Weights of a small transformer language model.
Size: 13 layers, vocabulary 2048.
Training: a variant of SOAP for these matrices, 140M tokens, 2138 steps.
Each number is 200 + 40 x the weight over its row's rms, rounded and kept within 0 to 999. Layers, rows and columns count from 0. The size before them is the row's rms in percent of the matrix's.

# down: layer 5 MLP down (transposed), 320x128, rms 0.267, rows 183-199, columns 64-127
# gate: layer 5 MLP gate, 320x128, rms 0.288, rows 184-199, columns 64-127
# up: layer 5 MLP up, 320x128, rms 0.27, rows 184-199, columns 64-127
down183,102,140,139,175,148,296,181,190,231,146,207,148,224,138,201,125,196,108,224,255,220,158,172,209,210,274,204,212,224,244,181,184,154,196,230,202,183,152,172,220,260,153,204,229,236,176,149,275,177,226,152,192,217,201,164,179,292,183,164,239,135,199,229,280,181
gate184,095,199,148,209,239,188,197,243,220,229,264,214,130,190,194,231,242,230,212,210,196,253,248,175,70,184,196,208,213,175,198,276,197,208,226,294,141,181,263,202,184,101,193,170,281,247,179,211,163,214,159,227,167,230,165,163,135,141,153,269,237,222,224,236,220
up184,089,207,225,224,222,274,226,217,187,194,157,226,268,160,268,172,186,186,206,212,223,269,230,240,193,211,219,191,172,149,223,210,190,130,164,181,274,189,213,204,188,245,221,209,194,151,202,169,199,164,252,157,145,206,232,222,205,137,162,113,188,261,219,208,216
down184,097,157,222,178,299,270,260,190,220,234,222,275,181,236,232,131,182,244,134,180,196,146,174,190,293,242,169,257,166,245,177,173,196,162,180,161,252,171,177,212,140,232,239,186,215,189,179,236,207,208,254,171,219,220,195,225,193,178,195,251,141,167,135,230,197
gate185,098,212,256,212,201,176,185,161,146,194,244,223,143,242,181,178,245,201,163,103,163,208,252,166,134,247,270,227,221,281,223,264,219,147,182,141,272,157,217,190,232,215,136,177,220,101,147,218,121,225,161,170,257,218,260,186,172,229,141,224,225,217,141,199,183
up185,097,250,240,172,200,204,173,208,209,141,184,206,195,187,165,183,186,168,196,227,219,221,236,188,172,192,149,183,156,219,211,216,238,197,221,221,236,234,186,182,193,208,170,211,173,231,187,214,208,311,252,154,159,161,133,250,184,201,328,118,231,159,206,184,219
down185,092,335,144,134,124,180,255,319,214,284,226,251,206,193,193,186,240,207,238,282,142,232,191,129,152,182,209,209,172,166,248,167,169,191,199,221,165,200,207,159,222,247,243,167,244,171,206,195,146,202,225,193,257,201,193,218,260,200,234,123,210,212,213,170,142
gate186,114,196,155,247,104,209,223,221,156,260,170,292,229,186,218,214,220,207,239,240,176,230,193,174,194,205,298,225,166,216,224,152,239,148,223,275,238,197,191,206,254,247,184,175,241,197,236,246,174,118,236,188,176,275,247,173,162,231,235,218,197,290,241,264,191
up186,101,193,181,130,245,182,174,226,241,214,145,199,173,255,186,184,243,186,278,245,192,163,245,173,246,253,126,134,222,246,200,238,228,222,154,115,179,214,217,213,193,271,195,183,161,165,225,199,233,235,171,206,169,183,155,217,139,211,197,137,299,271,237,263,183
down186,099,240,165,192,239,195,167,265,219,94,225,152,198,244,207,197,163,171,223,220,217,167,205,169,223,181,149,213,180,223,147,284,162,219,225,189,234,189,171,228,252,201,274,244,135,162,171,267,215,188,271,150,163,222,185,229,186,221,164,189,188,119,207,213,146
gate187,093,187,169,217,147,206,261,166,165,234,114,343,163,206,229,264,124,216,128,165,142,202,181,167,145,198,220,177,125,202,149,208,246,243,220,289,198,192,224,240,179,223,199,243,263,191,174,215,192,250,183,227,158,188,171,168,150,241,148,182,264,188,161,241,206
up187,100,212,178,237,212,272,217,176,213,183,247,176,136,193,196,186,219,176,182,153,153,237,243,178,85,184,187,235,249,240,205,176,244,176,231,193,227,202,158,185,212,223,129,224,206,175,210,175,176,209,168,196,215,227,186,191,167,265,152,154,255,140,207,239,190
down187,101,144,285,195,236,131,133,164,125,216,155,129,165,223,163,249,106,238,116,233,224,184,128,255,193,195,194,152,187,245,147,151,182,223,173,222,124,296,210,229,175,192,239,231,222,259,231,297,194,247,244,253,219,281,220,172,172,223,160,191,199,258,250,166,224
gate188,099,133,153,203,121,242,267,211,214,243,191,197,168,162,190,237,223,174,216,235,153,170,181,205,181,129,145,206,112,155,136,189,257,283,207,223,186,223,239,175,210,213,126,209,143,156,214,207,206,145,175,172,160,155,177,206,223,232,132,171,153,259,156,207,243
up188,096,275,179,171,180,172,136,164,160,156,182,196,135,194,183,169,235,221,220,156,278,156,221,172,220,252,213,247,163,263,175,175,139,211,156,229,169,243,219,203,195,246,108,228,122,240,139,185,115,212,209,212,244,217,111,199,170,200,214,252,247,177,215,131,188
down188,104,189,204,194,263,161,207,156,201,119,211,173,166,189,222,191,224,239,171,131,184,165,239,153,154,214,276,147,207,165,153,202,163,119,163,245,231,230,196,227,248,218,216,136,227,162,212,218,188,241,279,177,191,213,101,175,205,98,205,239,163,168,168,213,196
gate189,090,122,175,132,131,184,194,215,222,185,196,142,219,152,202,205,195,257,213,220,225,131,205,227,186,272,181,225,182,236,266,224,175,172,253,257,205,217,133,193,218,227,180,191,202,247,170,162,210,168,187,229,115,178,113,248,238,217,221,242,197,176,261,160,155
up189,097,298,192,245,268,138,188,208,156,223,148,143,166,186,230,203,209,161,283,121,166,197,155,225,219,133,286,199,197,214,205,228,194,202,230,163,182,196,272,236,226,221,248,240,232,165,188,182,233,182,210,183,234,143,233,168,236,241,183,228,182,203,226,154,172
down189,104,154,210,140,227,137,219,208,200,173,143,269,239,267,153,193,203,179,180,203,167,184,211,199,182,230,210,173,210,156,188,210,168,186,256,224,169,188,170,181,193,238,127,167,133,194,176,226,199,266,200,271,260,190,132,182,351,172,199,212,168,195,188,175,216
gate190,111,197,193,272,155,262,173,269,288,207,95,196,219,202,281,189,200,193,211,209,240,155,183,155,204,196,212,199,233,173,111,177,229,209,138,235,188,207,181,286,151,236,196,138,200,179,192,193,182,222,211,154,200,188,169,178,231,184,129,252,281,192,229,145,263
up190,110,195,154,264,286,222,185,214,181,191,253,206,162,159,216,133,196,191,177,207,231,147,156,229,220,113,242,212,158,143,221,234,208,249,178,246,226,270,261,197,156,141,221,222,225,189,204,177,235,256,175,222,311,231,205,164,277,155,181,282,264,187,209,153,206
down190,110,203,131,205,240,234,177,245,224,231,169,126,198,202,208,254,136,187,163,162,307,110,193,236,294,293,172,192,183,170,207,197,217,232,221,138,183,222,187,164,277,163,216,135,197,177,187,190,200,163,195,207,243,140,163,194,184,178,185,168,247,205,227,167,269
gate191,111,226,325,240,225,234,205,238,201,261,159,209,199,227,239,219,148,187,176,130,201,191,252,234,210,278,185,224,156,198,221,284,151,187,208,201,227,188,215,217,205,173,255,275,202,120,192,217,232,136,216,191,236,188,203,157,196,178,191,298,269,175,212,160,249
up191,116,257,217,204,147,144,218,264,274,212,254,170,259,211,216,197,148,239,238,223,223,171,251,252,193,210,261,206,171,192,155,154,219,253,167,250,252,127,145,255,270,195,116,194,204,258,183,163,202,216,216,204,225,183,151,254,260,218,211,211,217,141,210,251,157
down191,111,141,307,152,213,226,234,249,231,196,175,250,161,201,236,227,190,279,194,175,281,200,194,199,198,161,184,228,170,163,234,165,158,181,164,225,184,202,223,188,267,207,199,169,201,244,278,168,159,153,141,238,272,232,342,270,175,191,183,223,278,242,159,154,228
gate192,103,251,225,109,160,254,210,200,217,171,183,157,226,245,186,133,146,203,253,155,123,159,227,199,167,247,157,246,206,226,166,266,247,188,230,210,268,220,206,193,190,112,232,244,193,209,238,305,189,196,217,161,167,163,259,170,239,244,224,262,201,178,179,171,171
up192,097,196,198,160,194,183,220,200,181,250,289,208,244,255,257,153,186,219,224,180,207,190,207,121,166,251,212,322,177,188,119,118,253,102,151,195,229,168,184,231,225,192,235,188,206,189,255,224,195,248,205,171,224,189,196,178,212,214,191,160,143,248,259,214,219
down192,105,152,183,197,283,143,195,182,190,232,209,126,237,201,221,270,242,269,219,268,206,193,284,200,224,187,145,223,176,175,230,181,205,212,153,134,168,280,205,206,167,193,257,247,226,202,238,210,197,177,142,166,138,151,260,249,257,195,201,228,242,179,240,235,180
gate193,103,236,242,194,169,267,155,238,128,230,221,174,151,192,230,176,216,119,261,182,219,254,202,160,152,165,226,188,260,216,270,218,169,263,211,253,158,284,211,214,188,202,188,208,167,160,179,164,150,192,224,169,234,190,288,190,191,163,163,248,150,226,199,242,189
up193,094,157,169,203,206,264,211,240,220,145,139,202,171,170,276,130,181,221,237,195,200,249,162,180,233,128,177,207,254,192,179,217,200,219,157,251,225,204,181,160,203,176,219,150,206,185,221,217,126,237,165,88,134,195,181,355,192,187,174,228,213,185,207,189,163
down193,098,202,219,177,206,144,148,202,185,198,164,261,237,223,198,240,247,139,158,215,205,169,182,177,155,123,242,206,141,210,223,199,190,221,126,158,214,229,221,242,191,215,104,136,178,283,191,110,214,125,198,173,233,171,253,229,227,184,231,177,295,250,183,162,197
gate194,098,191,220,247,164,150,299,272,258,205,183,197,211,149,244,135,171,221,190,180,215,151,179,183,147,274,263,169,203,246,173,218,200,233,234,210,235,138,239,214,234,149,243,163,226,160,137,177,191,180,177,241,251,219,199,190,147,275,290,314,267,192,181,134,216
up194,099,211,248,223,154,172,208,249,168,161,161,157,222,157,245,233,201,221,262,237,141,185,251,220,126,201,190,274,192,208,181,284,203,273,202,251,206,164,237,270,168,199,236,257,158,253,168,150,175,181,135,131,221,194,234,278,230,197,214,226,99,243,236,155,155
down194,093,158,266,196,177,231,286,199,184,169,194,175,300,156,151,303,158,200,233,163,142,268,115,143,175,258,182,256,171,184,231,207,146,226,190,212,195,171,195,219,237,245,238,249,245,211,239,228,198,245,185,200,218,196,146,177,221,213,130,159,225,178,245,244,207
gate195,107,184,193,164,201,212,191,232,190,176,218,155,128,148,260,226,216,199,181,214,256,189,247,154,196,131,144,178,220,153,232,241,197,157,240,227,189,211,170,268,199,148,297,164,196,192,221,193,200,203,203,143,197,287,158,286,161,214,220,198,98,179,181,216,203
up195,099,210,298,183,148,200,152,173,191,159,211,182,243,169,240,210,196,225,182,236,166,203,238,260,168,276,174,231,234,214,194,156,228,143,204,168,179,170,152,135,143,199,207,207,172,140,214,224,269,114,231,141,168,193,235,201,213,192,236,186,224,178,164,205,278
down195,101,205,170,167,164,175,185,213,194,228,125,263,298,213,170,93,200,265,238,256,178,181,223,219,154,259,172,141,183,196,155,156,184,208,145,142,260,159,229,235,207,245,132,172,217,221,207,244,243,217,186,209,262,201,179,190,186,140,186,191,255,255,218,189,90
gate196,105,252,119,213,165,290,203,242,168,147,184,167,119,240,190,228,162,164,172,184,208,196,195,243,244,184,211,183,226,183,246,208,189,167,173,193,138,184,199,203,157,159,166,189,227,143,228,243,167,226,237,219,212,273,238,227,144,78,247,283,211,216,163,245,174
up196,106,213,213,262,254,163,146,155,153,204,222,177,277,222,145,159,230,161,207,209,235,208,160,201,149,199,243,283,205,183,192,263,147,313,139,203,204,159,135,196,168,268,237,238,230,213,218,203,221,221,210,238,245,157,224,199,171,282,243,219,189,181,198,209,248
down196,102,209,177,173,181,177,276,225,268,192,177,170,247,169,132,132,229,118,166,120,204,231,213,191,123,222,238,226,159,189,257,278,172,177,194,241,228,189,164,141,247,155,188,178,115,204,208,184,276,175,218,235,236,199,219,196,170,165,216,151,217,191,215,135,193
gate197,105,277,183,208,235,241,239,229,224,228,173,197,166,151,211,138,194,189,167,272,167,289,182,224,278,222,199,248,211,153,238,241,242,184,119,197,183,235,137,187,244,215,201,191,256,197,174,200,146,250,172,190,189,209,174,197,219,185,118,206,219,211,216,186,188
up197,098,201,216,176,189,167,203,157,181,186,213,204,155,191,261,204,156,131,246,226,139,237,255,222,181,161,181,204,190,235,199,131,183,163,143,236,172,208,203,181,226,141,246,238,227,149,188,231,216,132,177,255,201,213,315,243,157,164,261,210,141,236,146,234,234
down197,104,183,166,226,220,192,133,264,236,189,180,179,181,109,196,158,233,193,128,200,198,172,226,229,296,237,284,226,194,207,231,222,121,214,215,245,252,176,220,222,195,162,157,204,288,178,216,178,205,142,137,211,175,170,220,257,215,234,163,229,216,185,183,184,220
gate198,097,299,225,223,125,164,122,161,235,200,259,187,214,199,212,179,254,221,234,289,202,242,217,195,217,222,218,190,247,168,330,266,155,192,138,217,204,220,179,173,176,208,232,198,249,195,221,183,191,232,252,183,194,160,167,175,168,268,232,193,224,173,193,225,146
up198,102,208,264,217,169,160,137,216,206,199,195,248,236,210,171,184,207,199,239,158,194,124,151,212,296,181,107,155,210,253,209,195,238,221,238,121,250,175,265,217,188,231,194,205,221,236,217,239,210,228,239,143,184,159,246,194,256,167,206,187,202,187,221,214,198
down198,099,254,182,164,167,247,177,201,172,212,264,195,193,209,205,191,192,222,140,176,242,250,166,247,246,214,243,278,221,256,202,176,210,224,165,233,153,200,209,171,193,202,172,185,167,275,216,178,130,139,188,139,201,207,205,177,253,282,192,221,204,220,137,193,222
gate199,094,183,207,178,131,173,240,230,158,185,251,211,193,234,212,206,131,222,170,193,271,97,211,173,190,199,140,163,216,169,178,189,242,199,197,219,245,254,178,208,230,196,239,268,207,190,137,184,175,245,190,216,148,176,202,159,195,196,136,160,129,333,222,194,185
up199,100,145,165,199,230,120,141,189,264,193,234,202,181,239,234,251,205,216,265,236,242,216,272,196,199,195,143,246,222,229,276,215,275,186,248,287,208,189,175,225,257,158,190,205,156,219,146,171,247,166,192,173,198,233,224,215,221,145,230,141,207,198,202,196,185
down199,098,198,156,167,175,181,205,188,217,150,155,140,148,197,173,221,282,222,185,158,130,228,193,233,190,167,182,143,136,202,170,209,221,187,198,168,217,204,170,249,111,182,190,232,152,179,174,277,233,178,142,223,144,130,238,206,159,203,192,191,220,207,168,206,132